config = dict(
    rope_fraction=0.25,
    qk_norm=False,
    init='trunc',
    init_std_qkv=0.0413,
    init_std_up=0.0413,
    optimizer='adam_atan2',
    beta1=0.9,
    warmup_steps=309,
    final_lr_fraction=0.0,
    batch_tokens=16384,
    seq_len=768,
)
Each number is 128 + 24 x the weight over the matrix's rms, rounded and kept within 0 to 255. Layers, rows and columns count from 0. Numbers have three digits each.

# layer 5 MLP down (transposed), 512x128, rms 0.139, rows 404-458, columns 0-127
156117128137152150123161201103103144140193119091143101157104136180192127135153112140135138126172127142111104155124096108103139140076139115163087121105109080117162099085080133166093124121152089147071112097071112098161131105147219142122190119174084172146125100117158144075152064113119157129205159121149189143111118126100114065106106121168095093132141100118111190104077139135112177156135
108123146148127134120142147141125150098119111128146142135120099109091116108117100127116140147122129123148131139122110146090126105114130138143121164142123124094140112137106170150129167122129154146105093131111143136134160140115134103103134180126128098098119099099116128145106107112164155124138115150127095111144167118156140143127140128117141104135148155160113120126163114131133150126154
110113139109120110140171114148150163153166163125120137111103119121118082137096079108108137128179122133128157139139148140118114108127132142096132118095152115097128168136141146100142159121135115139137118100140139151112110123095158126173163147124127134110145123191142124089120114146085113133153105101128117134129147139132111108111135121147124088093120179190133106099126138148115123093106
120139064130167099175115110137122096174114166132132097167124128150162019109172104118101122154139115106111115151151110144069167122097109106140106162108122159153083121103159126184167102061129146157121123164126139135107132147178205134128145127163142181086113119109118195171147131128148141103189156126131137087100085119142151055114110154127114142167113111099096106059105150126180148133140
134120145119135117135138167101110107105158098145095144132109121141128203097120112107121110111149145139155138109153089149129153114153144124125146142102118129138111099131162101130153114138161156097122095082130145119143121119153156120099109143134082134117151134115146143135124106123134140106151123146123104130136168100130129096099151102148123109128131131143150132133139193132113107144127
195096124085047122113130122112154156153135131081179123183103159156174104153127136099153112143185161088153153163097082156140119144124138113180101113160109154132118080102159169174086118093137141090102080125072123096187089154137171133145148119211148087109113109122124182061122219120103140086134218118103097115102115142137101168119137135155118154146123115158097108094080119121041119142156
094109123122155155153092107134112135122133149153141128128120136137124102133150098088142153132128098142107126120135141106090108088124121113129166156131135147140117161104104125129111128139110123115134141158140143118107142128115178149142141115161146109114116139121113100127122106151119126104136154111134149155132124149139129135124143141136137096136091122143128172135145134110113125117135
156136131097128179112158121118161095157095114157135153065145146142134077131142133145135127122125166130114137145135167133162142108134158134108099152149126136095139142140168112136138111168165106120116119099162112168132137125131104089141094160126104111120114121105128142132106159132133133103086113125127105118139137140072086150110125127128103133105121078140143099134082118124114138165130
117146112138134121115113117108125114125141143153168130131138131166149179143137112127124114163107120163148121151118113126109121141130134121124131141144145116100122144111120094115147110160140147141100112137165115137119120130116107166126135126114089132120134130120135160140138129132099127119120102108112114142138117112104110138128117116122133152125126122143139137122136111114135105133085
134116142131099140116132126121108136189136173070099099133090171135159087157174142104150099111139111052133119119126102102187153176126148109122143085104113115119161116163126128117137098166115142121179132143103184093158088106138091109153139162132096113129118113180140170125137165175114096166130132092153177114129101126086141153120122152130117150138106141113099099147109124093138130099132
115162141146112125202156140124112151113133129142085134154154128115104000161122146146123144135119138110132148082138135123149130106164063078118155075134097134143102141110143148121138109093144074064135154142114145178130106157132168120126089140124109135145118125069094113080133149118188127155106126164149108128098141110200121107125124136147149142151162126148106145118143154135161133107133
120125113130160155081131144139095184143151060101117146151148164162102075133103108103140134162127166148153132145113110127102148125114138099087134143099136102154106116140139127115126165120132157103124133105152124111116131117134126153110109128144131108113146088129118122181086108122182135125130157066124146111119103115123150080198121121091097160150105133150119130194114119159131140126159
125142110147189106136092161173098109182118188123125106077108116136150078106165119077122117104109111075130130151146144163109115119077092150134123147142146119114145086083136114171141109144100174146146109138153170117060132175114169104115104159126114182152115130104117108159145157097148153141157125130158127114142131159091154132104032142144133087114141175116138122107124128120112129164120
122137126154186150175126094117102111110125135112119118098084094155121144129131117078122120115134121114145162156120125153162169104141144088143107124131161131111167123156136092112140114131181135111099106104143118089136120090175110073133125122117132105139138100134132120106165114135147108116138085100147156143157131154139145179113160122143113118161107133159089153135126140154147114128156
115069106150137109132165117153103126138154104187150086172100102131117114137106135104108119105132131135111113115170127156076109104080107115153095136107145072106131137121100129158082159100138124141107124119182125172110114180164104157130160073124106135157119146167145142128086104122109166125123159141164144109144147167126129107128141132150157084103159149086144119101182144151121134129123
150115130131108160146136139096121123091138141124118130163107138092073094133127115153106127139142096139122122133155157143124135140102139135141124120121103116132127122180125154071148137133144093118108125149151117155117148130117099110142145101124124144108148145126135149171162149148109124151138131115137124146101092152126172102123127146121127125143123132140175137089106124101083125131100
103133174119147132147122138143151128115096126140153162124134128168096161120092156075112124148116139126121130154120149131130139128126132087133150136143136100141117164110137114170115100125136126123077116141147117133124125123119077135150112126138110110118119118063165122138123114115123155132124127137163119101143138120109111116145135123156139103118122100162090151124141126119109158146158
105120132104204160139160088152115121114105129094122086103105124089148124151112121156118123135117124105090193135149127108145179167100156131065162127125097111121167110123145145080144129096168111158128118133109144153137170174117120108164158094107136143139150144106128135092118130132116126114095121112116136109133165150085121127138108103106134148161154166125145124163145153104157103102059
182123132076105103130134194124125146129131117131142146122131134122150095151097142130115149122117110120088140138120138133147106091102116140125104140139129159126160140166106148154117123145100123105167134148124155101104153121135135116121176118130122126156105158134086124139139093110133147161127106132135098107129117109143124160176138152127137122113122102111107109122176105125104110131144
139117129126142155164114128146153127113172117131183130114129113141087085115145168125147147113159150138131118111130150114128126132148155118140144094130106126143098107139110134133110107125131107132121130140128145132163114157116151151125135129139147125089111126127126152142125134146111103121107115155099137124133116114121111095126134117119115141133108111082127131140132106123156143110111
094135138110109096148157108150137098116113113148140096170153136133116140120163123152150159096111106177143056163101094125160118109102156142147119165135110133093185079127150134131148174167157120113120097091128130144193140138084144135097084131155134132098117131137089153099121137090142153125123117134123148119143105122164112128112187095126141113111164125147105114095130151098195122120137
108143118060116151078117111135086163078110081153103086101110149078169162150154120117163125129141135152140144080125141140117130140136118124126156124170205110157107108119168113125141154102127187126139130143121144159132150105141076126116139137148123127124100164195111110100170145103092088162121082160137161148124067152142132131114076155168109129086128122122126153131142091101124118140100
121121121109144166111103128144165122130093145126173098095166131144159108132180121111132114151129081124115102118166177113102129099158157131129121100112116116130178121105125133107104114122133145167130087136154151129134088164139148114158125151119120153108136124132107133118132135129135117124121105146145117111136113140096067136124102137132095182132164133119136117096149127127119138130130
175143115113131143138146116101131101116130135129130155145103118151130136150138108144099150148143104128104129140152070115136120144144118125098120109142098101139140115109137139103105119172121113163137090114149127134109143134158107145178157102139126138116133116114126147138122138119174144151122116138087143076121115142169102167109141140122113117123106124105110128138105128087126126148153
098127117120137114091116116100134133113122135085151081149129109096190197124129147155101119152144120140127094117128120178094124118137126127137148126143106152116146137109111154127094153096137115111136158130173115119105134119129123137167134111116109140131131117104114138135151145097101141111082150132098124125142129142096146122131113145132148144129104132122118134149143142118168145133136
136145111075096123101132087131116123058158072121130150106148130092174152158133101102118109133155118166174112089151137104089094119145175114138134106146142134144090098080162139152116174138156123101099110136132147167105139145148063160141165145089091119174106173172159113086119158125109108161133094124170160125164104146156142118144119164146119093073134115116138156130133086113127167121128
131119112113130114097164150114137132136163129144116104109130153104118127138099132122149118174130159172166166133103111151121139119109142132168116118104147133136097129117127127096112082160113110087155149134158101137088148100113164139105129125143110132116138134162120159142110136117138132171123122117129147133137110134155084162125093132107135097125124117112116132125122124127128141136093
134101161153128100200126108123174173157080185106089083144178173129124150180071157210127056121130113050063118144093129111124089138193150161167067066145164091062152111203096153136180114165064092111183103075136143044132126129167108149133160150142133126100095088134155119114184190245123171103164057134053130124127133142156150177046156124130113157132110058053126147150149093126126031139185
138185100181116150147147175126078119115117099145070170095114105100068087117054112129150132130119184141138144139127134157108146177132114145120149163106132131101106118129125106095207087099128087128122139144137129139130125117133171137163095186079118066127115139169094117179140138122131155124092194095152115120178138136191150136110122115146119197106078109092134145118111128122099113103152
099144123127112105093111147090159145129134138141143128142125142100154151113126154188178139144156166088086078154121081152122119111141084130130137094156123120084134149174127094090120125111136126135134095144142133133160121102104110123141131158131129089140101088125157096149110140133163138141135119113137132165079145108130126157129138169093121119115169145125150102110104174111127115179093
088122109088154107126098118103155132119135112086082139114131106146128127090095174141113186135115120122133172141094100134157150148115115127112122132099170143166137116139168162162163131137125123127138141142092160083129127110150177125133095134086127131159120127120117151153129118146087112123052107136094138146165141150147146178166153150150123150107103103097104081092158139147122136116111
146108145107134129140173122147112112136090143101101129104159130111151138146142115150127147129118154140149135121124117100128115156117137154083135106133084115117155135140126148152149137123114127117154122106132164157098144194112099118135130155114109140122130101155129126110160170140141110168119119107131150086102127082108136142115138112108137142100102137121115127132141092091119134171123
151138126138149128156088071070129142162134139112101154124087118114133130112116155104116139131133135134176137132163115134153133123118135089136168116122086127139074086129112159096149127142126141096084097170102088135109133110165096089142127198167151108161111142097164140119085170114128106144124143146153146178114157132146119151150119095126138111116087075134145156109124111149135144147123
147110148104114152109135120101100127098150137074108114097109149132134083145155117155128161122084132117105152143127142146105087113086137111117147101149136103120111112181128125099157083169160116132132122167131135147126170149144139113139139116089126085142129137123167174180153154149181129163113142096097157170139111119122112093128101095121115143127086098102126130148138151130119150115132
073117147110142119180117145093116113087133113073117123132122160137121133104108136136152138147136143119110163154124132142145157174139164083159144146127152118132158117095127119113129123150111128125125150133133119190110153133113116119129150115119161102156136124124103127111117151161114105121045115080132122137167128123173140138086158119159127113109141165133135106138111124141141099107104
144113133117141135095138121125112148097085102149139120153161133146136060138117144170127124105134137163099128113157138120154147125131144105095194129113092092106156093155150148120111070103133155132132145134117123100111144150115107134163113113122106132090158153103158138195149137126148141143146118114097097125096151092170105109150094126143169130100099132124102156144123130105152133121119
135126085108067168150138117129133111149161146166079085165146110145147107131170157157137112098108148089106107158157167146136129108168155164110115093160131124120072098175099151142123121082133131155146130091130162125130142151125088156119090087094154151120096133097149124151163162127100117179140119136144091155185101107057108129118117131141126152115162111095143156104128135109114118107094
147132101140121158129142172155166107124124111133120150139164108120138096106174094183104124094144129151132132112130148154141087112077178135110112131138107106118123147151115083125102142130165140134142145146109145109122136145135075144120121084133104131130144155127113141124129161120126121123158091068138123146126125136154120120135121103168165129132114121128104164078173082099099119139090
119126227118137129142116116087098127147070156149088104119098182071143152181125169146113153064161094094152143086143103124097127132052167129114131084091108139162096144183140187084136117147114121100190137142081124133144117157113046136126095101099112167089062144105168150139108097131158108116125126137127173143030113188174170108107138179158125205144159157106108097140183161088094184130120
118134136102134159085142133169124139153132107131095113136101126100160204134131125146147118100147101146167126160123094108115130130147146093106124107136119136157127127097148135112105145147152142131143140087142097137088121143121036141083107124129094173127117101109128101166076120116144109085119120137160140109115133146131133143149144128181147145143174136128113111156133134120131143112106
116142123120126133163160153117152095133136105146136117127112113119091127102112156122148116144164123113110077125168134139112119095102139127152101109100146175147139154152126127136139117119146145132154098126150153122115137083102156106112164146096141128138113136130106140100134178130164164126149094112171137125121148092123118125102106115092116114130124125126156115134113150133135132145094
104110130120139151056160135117097157122139138120151126143122142134103192138114141142136117121136110127145117137124132146132127192152137143168128123133166163120123127133105149143119132159153120125132138114106154131101139130106123109092116097107148132127137077125110139117135100134157142128129131130126122138132114103076109105109098136115138111117153128114124132094140103118130154130128
096163164085114144093171104140122136166141142128128140104141151140140132150122143147161130146159143153123090127089082102102136078096087117117165156129133128103105104134144112122126147137130143147144148086135084143096090116120142103131116111183126141119148130127161123118136124090122134141121140121120102150132151138102113098161135142133132119136122143131125141154121101084153115149136
131129109119112118073146112108141108126125141142138156137134114151153255126123146124136132115113128118142134135141111144135117157134149111124128128108127122097123122100143115110133129135113145128121121142125131132119130119129049121120118130130139146122154120122090137119162122141132104115142127118122136122124131111110117128121127115141132139117104136119142143128127137116130131143136
128083148121157124103126097131109113140114096208151159125153064131082124125152162120156141145126161119170087107153132102100118076115146093155153151126169132162134116146086090104150118155172121144058128125114120124131092120131152125134172099144128135181119123147097184131083106131097125130125129125103112168101139099154130128131121128150121151120106101125075157164153174136103152138115
169164117144181081108102129139116124129134148169111174112157128116159168127125133098192132124114158142145127131142132146134083149109039116153118155117155126141141133105165138088165127113129175107135199118094107101097140097145112124123113112066107127175182139139083128115107114086134162083145166119112142138110148129159067099140152074157096084151117136113133121141107115185123069145129
113153125162137133104086130124115106151138143102079174148147138100094103133112151153113152154096166130118120117116097130108167095167107103124073143128111150101127161173134095154141188126166156134110141134074133135125138125115134122055145144134181125174116124133145086133107141170123110126131116139084143126102136125133109128145144100110104103136064139118155136141114138176154115134121
120093117101130134077133147122133111129101159085108126101118133101183131093104127122156135132107122124114147124099081113161111123125143125138114140159135140139143144155168130099110138120155134141104137114117145110147100113151103148147129182151155116153164087127116140152126152149137121079109155139131152105094131211134141135132114142150110119101104098135100121159116168142142099154099
134197164149156110214166149174118119081112155159113145137100127143123000080111131178112092153149168200137100118115109113125154120148096116139103072099103091154154124074088185098048077122100056090159169118096154123177120129140172178153112104123122141095103157149123130113208151158125085155158119075073084078160150129155149139078148118141129097174171099154136165139152171125149082125133
188146145149111078095086125083107143094136136161156113142135094104117136118150149135133135142169074133125194116140143095137140107115110108141123143115116132175098132127150158157142115124098102137074166111108123134162128141116126123170155093084092121171114148145126127136134095145129128115129141119116111161130133122122139140087120175124144150116144109141065124132126148137137118175113
141139135134154105057143113101159104120107156158165086135148113136122101121108112139105120136136154134108098137107103119170151157146116114104130098116116140147150094153127098118107115146132110140135131131118116088140117127117162103128170132132113122134143131149123170105153128154113120152109127105142135116111114149167126146112090115094155154145140154132133147168128148117135118127105
118109099105154102131125135100108112139150105130122137123101143132141159123125098108180149155115137131107127125151142105116118135099134149137112141114137151147126133131106156131139128126104134129131150120143113123127116123127134139120125124170113120159123148141111149106103150117110118143108154123144144124091142162106121131159132078101130153138172137134110105164120110131132141122109
147126173144095113176169146091096150137139113134058109186128111100083014113123125161103158107122131153131138055123152125139126101129056126132162094130109077136164123133149147132124086108127070097132145144115153147125121168170164063125133129152134169125092124109086118106163170149180105162120138159145151107105152155204133089116127166133154127167167112123106145139115133137141137123121
093111150159128151133115142091123106131163151119132132085150157126183124126130140094107110114135109123152081121106128141155164094098128079104190130132110182089148091161129111132166100114140144127145113184129171076117137187121180069121139116099136110116126132144132116119117116171151081090114145149116136127128118124103128099141139117111163156121146104130154111138102127167125161135146
145093129133159155141126112157105132163088119143120125104166117143153118135169113146118095107153146131109116152135130106084113159123128141117132160137136107109118159147120102141110141122122125110139126109128134130123136158091136108125145100143071155129106106140134107124126137118109126153167147098139109107141143119094125120121093155135165142146137159133127129150105110112137168105076
# layer 5 MLP up, 512x128, rms 0.156, rows 405-458, columns 0-127
172104121143130103145135142114100127125124134143124104147176153163153097140139135129115114130110098106123098130125128128151128170157131119134144126124104108127097142148129083085155134120107106131154144108142132130133104135142106137130144081148139133110124097120107095121135122130132077118134169118124157120124121134099111112123167128128171164138131127088169126132120134108152115129111
145119095126128143128140116150102103157136111109108132157132141122140104143190139134119127062116122081116144134122110113156096109180131134138132132158095109127115114109106140137139140108130137099115111149150116136100109122143160139112107129137104127188128151087122126100164149110125126137153114154131147144160130123116127116140131139128130142181131111143129102166117121151191140117086
107149146125115116152154127085069133139104116121113138115099139122099133157141175132152167164115115164178085142136148114071133100139064159129103121115153125123113132127127143115141096082132103133159133181061109146120100107167136101142151146132147138137130110105116138133185174085117139093147130147117105104096121146135162111170128123124176111149171131111155140113147102194193135101110
085115161130108154122115095156107156118136143138128168152121112112096147140114151128138159128105092117125100138163107103129137113123099082117116121117151106146142183092106127082107120107067098104146142138134125108108144129137134118151131082148108128140139137087093130112133129130142140113118112098146148104167150155166135165161118165120132129171127099129118146153135106129162123125106
131133138203061132171118112148127162156127055158107146182161069154083091127126103152140091137094096041129166188182147094151098158151117113100094068159049105119137108164175173100113118144138117096161113097139149150117172123104115091131136117135100181143061151116097089099150174098125152104084161108145142142120085161133125094130167144123139123127191084123171126088137157164148173109122
147120129146133121126127106150128101139104110104132086131118144145141107130147168135108114087126148108130133133114157144155090142137097117097127130130136133147149136141121143180120130146142126112113143109141101163142134094117160147180068159101129130148127127095113137120157131086148154120123103139133115129158128087125126106128132089124127109127131160131127137128133136178147148118115
079113120136123097167114101178125094119118113106115118159115122121109132081178167147140123084124128150201130129158093131122106129143104137141090140126145146134146156089098146106141127098133130087106108183064158143116087163148172167091109123128137151143100134118139123106128132117140128124140113128137150139125120093188136125125110169155168113146121145109110117111126113152157137124075
146148142134106130122137106141088147134123122155124103136093121099139119128112120118148142128085138111113115092117158081139161130111105115109132144124129143114137127159165149104130114143123131143139139152105135126157125131139139120083127136140142124149134143131115111145141125145133116131126106162132121142129123123139119132118105117117116105167133127141110144150104127112135138125120
140130153155146137112137100157125119126115140129071119176129115120134116116068138184124146102184133142147124169133130106168096101100097124123144150108096103201081113098156096163113117170102108108129114141110150115126139176138169133149139109149152122168094108103151083146120106107105098169146159120125152126160148133183122175073138149153150127126182141075141123105066143119129154094165
126126134149098131163126134118117150112137122116123131127125119127114117127129138132146141136118112098137137124148115117152155121138068121128160091136132127145119145110136133104141106147130114096093137149137127129106141126133107151120122134119132140148120111110104109094110146134138127152086110142115143119126111141141152130144157136149125139137149117148114146145115147151141135124120
120123172127129121147107106186148185141149122101128105131119177098092114111125089109156142166132156114097129117153111142112122126136121077138116105168126102155184152167165155143124158115153095098159125122128131080134083144128139115145123177098072139149116145090119102102133133106140170151062121143126133126134137183110132089128115145121097125168125131141097138168131159117125128138077
110118125158135145178118115155140119142144140137138145136140116105103112098147123110114176070153107090119098111126146189174126123142075140118156115174159123163146140067114091117085107152120151092096147157113102094106114152153134113160106107155116135098126090130136064112107136064125165138113110123134142135165166158170172106115166180167138119150142140113153141127111123093092151119094
129089107124123110132181113166148131155113164172128155103119126127118136140095140156171119126095159142119107140114145105099110110139071138120161119158120130115087173089093112096134124109089084158116113159163149148126180133109122099140143144163141122139138096115100068136135127159136145120115153093108123114111164108157148094120127155132148126117151080164149133132131121163183110128129
172139128156145155183138139163116139108127145111150152162146102126126100166122110169116164131133132144195092144155139142160147131142149133118105137113123139126081095115130125131104133184115101058118104126146109155124133140116129124115118119124154146122102085093164092121143115141100131142087094139107106106112156111114092155105138129112157128113144094149143155175133114139153156040158
167100138110097117120158115148112125141126132155127117113112141148164124168110113151143119155114159113144125143126145100171155109113148082156140140143099168133129136120139116142114133121140116101118126111112132093118121147107155135128122133106127143136112096120131120091088146137127126125121130114115120080177132094122085158114152137140111147101178128113145125135137122156173142107131
152057110160128106120152098156094167167153133103132097153152128097107126128108096171122081120116133084147061155127135139133110150103149117123135115137141140122163120134153143128150138147124114088121103089146148109120157146160123095138124144146140147154122117115113106110142082124110125144097106152115124083141143162149126160077134143141166155134118143124115122122139128150125143116100
126095107138124107147138099108120133140122115158102125129128105149096118135181137149165143145128118138146103135150137137107112114134147101089109129135127130133060140147120128094147120051115135122106150100122136111150170119145130183061109163081099159132130132127100127123148103168140126188102129107142143141175105129140138093124170125190082114133118163105182142120140126159138126107104
120130083124144128131108089124154110123122164148118132154105134148148114126156144160140148139137114111133139140129119137154141153156074155152118099183134125120116112163127105108121122091093123097117125127131115120151141135123171133143096118148139167120104122115140112103138153136166115167087127109109121130124134127117080109095147115134119109114134126119133112144138133145222171121074
137095131128103084114137156113129132152137109110098100117121140075141130150115114131148116144109108097117101127103113104142128143086133119110118151132126157146140157141140148105184128142111136132114126118128115136100126127130127116109142149114125141154092106128081105088152114123110125167151127119126135088144125142148133167136156153158164128127143130147122118125119137141102097139137
123135115153123120142127118150123102143151126155145158144139098161093095129151128104118147101121130136119086145148141106131125144138145116114180120111117107151135155116156093103126150142140104102189170105130126147120141155155122079147132092141143115123127125118111120135095106106113097145112146101142128114178149193108137116107129144122131165115159077109209139116123157121125094170131
123105137182142113146132150132102126203117146111152134155135141129125103095107170171121146121113136108126144136127125107155137086132084145113132140123077177108160147120125109130148101153118107113145179099126126110123105127115174095132081109113149157124116073102100150147102099128157120127090162100114087112131160137111101117132164122136174121157127140109138114144137158146169122148150
152141158138126133145133142154114101126162118160152149166139120130122104136105133114114183143048104137153157136138136119140152126137107139115175075111139101112145144117126125103076115139084120165148179116138115097121141125119142087135145136126142117103130103099103143130136186104190127118117148148122092126133115149118133127147140134151103166143153112162127110120139118134144097112091
105117130150145106158130102141076125127122137142136165118139116158108125099148153127181128081142111134148118090114168126110094133103129104124123148113147197141108117108137154086149134129120131128113124154102154148124079132144158145079113154120138134155116139118127141112116113117110170106100132128161151123121157083120103106124105145131136133131135137143140120133108157130137137120109
134138136153132124176137146159153157121169113135110150142126114129097125092151144117126170101107124116126115124136166117137129097122096132129151116122133083147122115123125112130147111121129114085114134164122134116120117148154128128071106149129108118131116119137124127144143135109143175125130117155175074160128120127145154159141121144140109107143105101145125139087102123159106154116139
121115140178134091146120145132128140192118145127147149158115146151127109133111154137124141129098124100115134147112134108167132075135075133092130136126093155105147150147101118116142094157113085133148158137114131092118109120139209095096089126118142164139138092099106140132101108107187141124100150120118080135115147109095105119098171111123161138181133141141139146131144171154130105141132
123132137118086137153141082099134172117132140143102108129171111124115132121108118118124113108099107084124113093188122103129095129148130133105136118166095142122125146100125161181126170090108117126158113117130136124128123154114125136124108140133102107125148088127122126145166140170099126152111134136150113111105110129134149132139127120177166112179149106122108146153142127155144148117153
114109118182142136175181104151154100085133129181136147108160158082112083116148126168128202093157162145181113155152197174102107103157141187134210108138124127159161173042143068154090057093111107116191176134114108083081157115175170101167097080118155200147133092134108058105100105147131108127072097143096132110132067138169130132091163182148109130152146072115128149103112055142093162071132
110137147154124159143129114121129134082143132159141116183136104104123099230159124125130123123103125147145108099151162097094149106122120144116207147103130099121147134121123123143116096173113123122157108108115136115080138127100109126097129131135153162154088125126098076123068094147105131143099171115124146134161138154137064130176164176116126151163175119135159141165113134113139159091088
161101105102123111138153136121146143166166057140115134127085121092105137123082133138127163109133161176112126128138113170136146077097114155152169102172127140140131137135140129111155125127152121121144120154157133139138111159140121112094114158075097145143102095123131091121118170134148151163092152153124106137116118118141106123097136118138186102143141129151142162076145157165136092127164
158156130115107135123185129118116125182110131175120137136115153124130124150080164163134174118106137161148097136156120086107090085119085151115123088167141144114108116141115097146109112072115135133158165153129123120114196138116158072132126080166112146130120112133137104104133159143122155125137157126156113131149137130160128103095095148127136131109133107111163154106105088155195146142142
108156130137081132141110120135159130143099165105096100162137144124129101087172086133145112112120118118143123150100116101129133136105115131106128119096134148089151148114115157137131140115116124126121104110111129138094141141127150145144089116130105163184116136118151148099132147178155144145120153069115135142141100143150064146100149119123130143121178108167103132192104135133135150116122
096142109143126092160150145098080096122121117129097148135162142101082108120105107143139073121141075100110135126148132115135114139123126147130136094143079118146118127152125135117125084141121103127161155126147135152119141157135126132106146138135112120177113114125114163097123164109133166168141141149190122160113126102124127133156150157154151150098169140117146124123116149114119099117115
113122113111117124156116091129112102152148133153127099139170109125133102117143107124126105113107103090106157120146164065179127119137157101085123135108044108123140123132149139137136118147149131123100100112127140128152149155108134136142146150116098146134117116123119117152108114142140132121142122101153140121175134144155104137138142186181125106141196131141132173152114108093091175082081
125134125152094151138143128188107143161122172150139138105125131144102134121089122110117133136175113169156104136151106093102098106139093118143140099135120120144128132086105096122104107129105124109148161128125163157130144143148132112160144138126132127119130150111119092110133126149105128108149157102114127107133132153108097093148096194127143172165161050090118137148187119136152117132092
080147135126113119151114105138121150110102085156099151124133112126075099113131138116158122135139135111137102097139150150097092108133105106126139146108159136148124174160130167110114118098111128133121091133092137127149136134165166177085102120108142116173135125133129133153104130102162108123111150126145145124116150161125166112116149112169112144127105153124126127131117177154149143120127
161096134180111128112142106131097132099114089194093122182126118132151121131132149131099122120114160184142132153156148092120139080109117175121156133153086146185119142126152115138101105132116124143139154104123151122103129147113123148112147072121143135102096097130114057123094089098163100119117118117127143169183113150128137122087130105163132145116135130141208125088115154116148152129138
131149151153139123139164117128160168117146095201119158140144148150118125183091137119135148151140125197143130103174095130108087123120143105102156114134109110154106150159146128110134117116106099140152148167114168114114144104104104122096135129100090126125124095101123095126142147158140148159089157133089094117103097097109114130169183137108154103139144068167125149151174104134105108098110
134149151174098111138194084125126115180100161172105157134137137091119123141106107147150174119125087163106133099159178098152153150132082121115128069103112114128100140154119158093118104119098108137119170122098100115114152177104115105098131157136144107149128104109111103132148135168166138157089149115159117132176083121149123089109113156116159103098144109146160135142139117122154108089140
158139109140108100149178104153112118131129106174118125135088131134134134125093161156159141100107112148101130120132130086137134138147112130158148150122073118155120166128122113103172076117167107110115150127174173114122146134153096127062140093163105114128122092140101118140104138108131118113163174110178152100144100142099137104122150139124136138124145084125201148123115168120120139081140
092101149132082169120099121166118162141128129134101117124122137113121118146171125146115146123113111044134088136125132162144121128131111147118118087129152137144179138111126132146125121070100134152154102116118126108128138110173149138092115087136126153160130164110122130110112154147148132112113097101117159103136165153123126113092139118120108091122125113127114158162117136154133135151135
122125128139127137135127087157112129155088107118130111130128131125133114113162141070113130094112102136092132150113111101149138163151166110097127128131101101140109163145158114089154131142110095161132143106123147116121119142134123156102151114161109112122134138131095125139170115153165125113130109096149139110133107133125145116097186154114117125121145108168133134167106171133118098084089
136121146203129143129127140143106103150118097129121121119152153135128113111140119148160163108133135125133134131136149110147108142111126127077137112135120150154166147135158118156102139097137141129157116135137119089116126143100135094097150133153138136135119095156113115112122079155189133094058135121141150144106155114116102118108154174101121097089190117141121146131090124151159139107096
099094183128112095121172144156097133111108101137157141121094100107098151075096110178135168127125124137105125146121118152099115135150122108146128126120134134159133124109178126112179121145122131121127161172092157091109147144118112150122122135117108127131123106107098082136149122170160163124150133095155115145118121118143149086134136150130098097136135098173150149138133162171118096077089
123116156150130121115140101199138115117104122190091115158130187127118128137097159105119130100133107126126110127114111111147143105116133079132154124107123087129124156106146149113111121170131065136150148071073142106137070116173149150096111154130156154146112157138115115137153109108106114175115159100128117111137087151139107143120085094174145150123160154182113181151109123124107167110139
079142186123115150120126140130075149095093131164140164139061129113102115150076166119135119121121100175108144092140163123146093128121070094139125111121123101135177133084127147137146050160103106154155068125097175125134113169186136114115114128136134119153139129124133123135096144095166111148125199077129162127136151154164131172106088132148108113133148159191108120189094168132143181112116
114135118133111131153172155132139083136088148171113119158090149135125127104158160127154134112132103143120159107102157100098137101119056150139200102129117109145115149122124159077107083143100108137131143183096140097083150142166149143131112108169147116118143141134127116112074128096148108105109156104120167157138104140146110082082154155118174160092141095126126165102078134163150143118150
110131097138141126136116093136123126109103113082128099209091110134122114147137129144121151105136148168189156144184123167077110145129137134083133134127083110144146110126130121158124115152117149043137138143075122158112121124137141144107124142106132137153105113104130135094151123109132127110150163119126139096151086186132101139164136143135119107147126126114129139117120135123115146091171
129131141160092113153121087124144111119113112127128115160134131119119121104124118114161144142130153127134104129191121129125139116124094104165148125118136105148124142125132098106139113112108115125123121083112141148113116145151173126115122118140104165154103108130133079120125100138137143113047149072138160103150146140142122099141148131127148122161164139136166125127115162157148147089094
147109159111121161134159075148124186166106129101179113125160101137117110137152133115147125158104104112174099140134135106098094122124127121142138081128122112155130126131143107141129118103120145133181144150118131160130153127138164077112128110140137140142132119108128128098207146155141164119085144143104128108091103094114116089122115117108107079172127089127152167121144107151139156076109
117152102112131159172112133140130129128149117172128148132129125094119122132139170139175128066149134153143150111118164133050109092157132154113115123161126113114118127118118170147112095120132089101117125162115142160136143088157135151095121099117094160159130139110102129104149125099124161117118129128136092129112117125123117140156144172124130123123147125117189173122103118132122130098135
084133104118144099161115096136161145136099105143132129148147165146097109101141108146109125115124139156148106128152134184112087124144173163131127111119123149149116110105125130139175136152141130113136142133105114125097125125135140136138095138097139156131104095127159124107103123135102125101115111126114162132136138131129130136107129150140146106126146135115131143135135146126098119116145
137115120147088129138157127142127094142131131129124103147149086105116108139113150170123136140123103110139130114123115121135117121153107111141158120126118126135140150120164159129144089112152098126147112122111152162118110137121133092131125139126102132116105119115114110123147153125160128140117121142155162130113110171126132120098135119149126131160149118131117145169126122139124139112109
107131116102103131155099091130154117127126096153099154149109112136099107134099148158102138128145140173141122139102116072111141110151128113137134102146174160140095178042162093121131096132124115128101149128106128093136153153122142130159140150156109129148121092110128149167162133113120139083116143099150124092130127150127167134107141165144121124146134102127129128116133119148108127103193
104094096136124102131132142122095120185096101124136136122122129103099125106138182155100126135129122109157131132097138148137143121134105137137111102163125109112157156161134171133141138101143112119129135167131129122088114119107197100168127139094085146180159130124111107140106172085176127119104134144167104133154095086106127121141134142140163095164106134120122146108178154163135134147113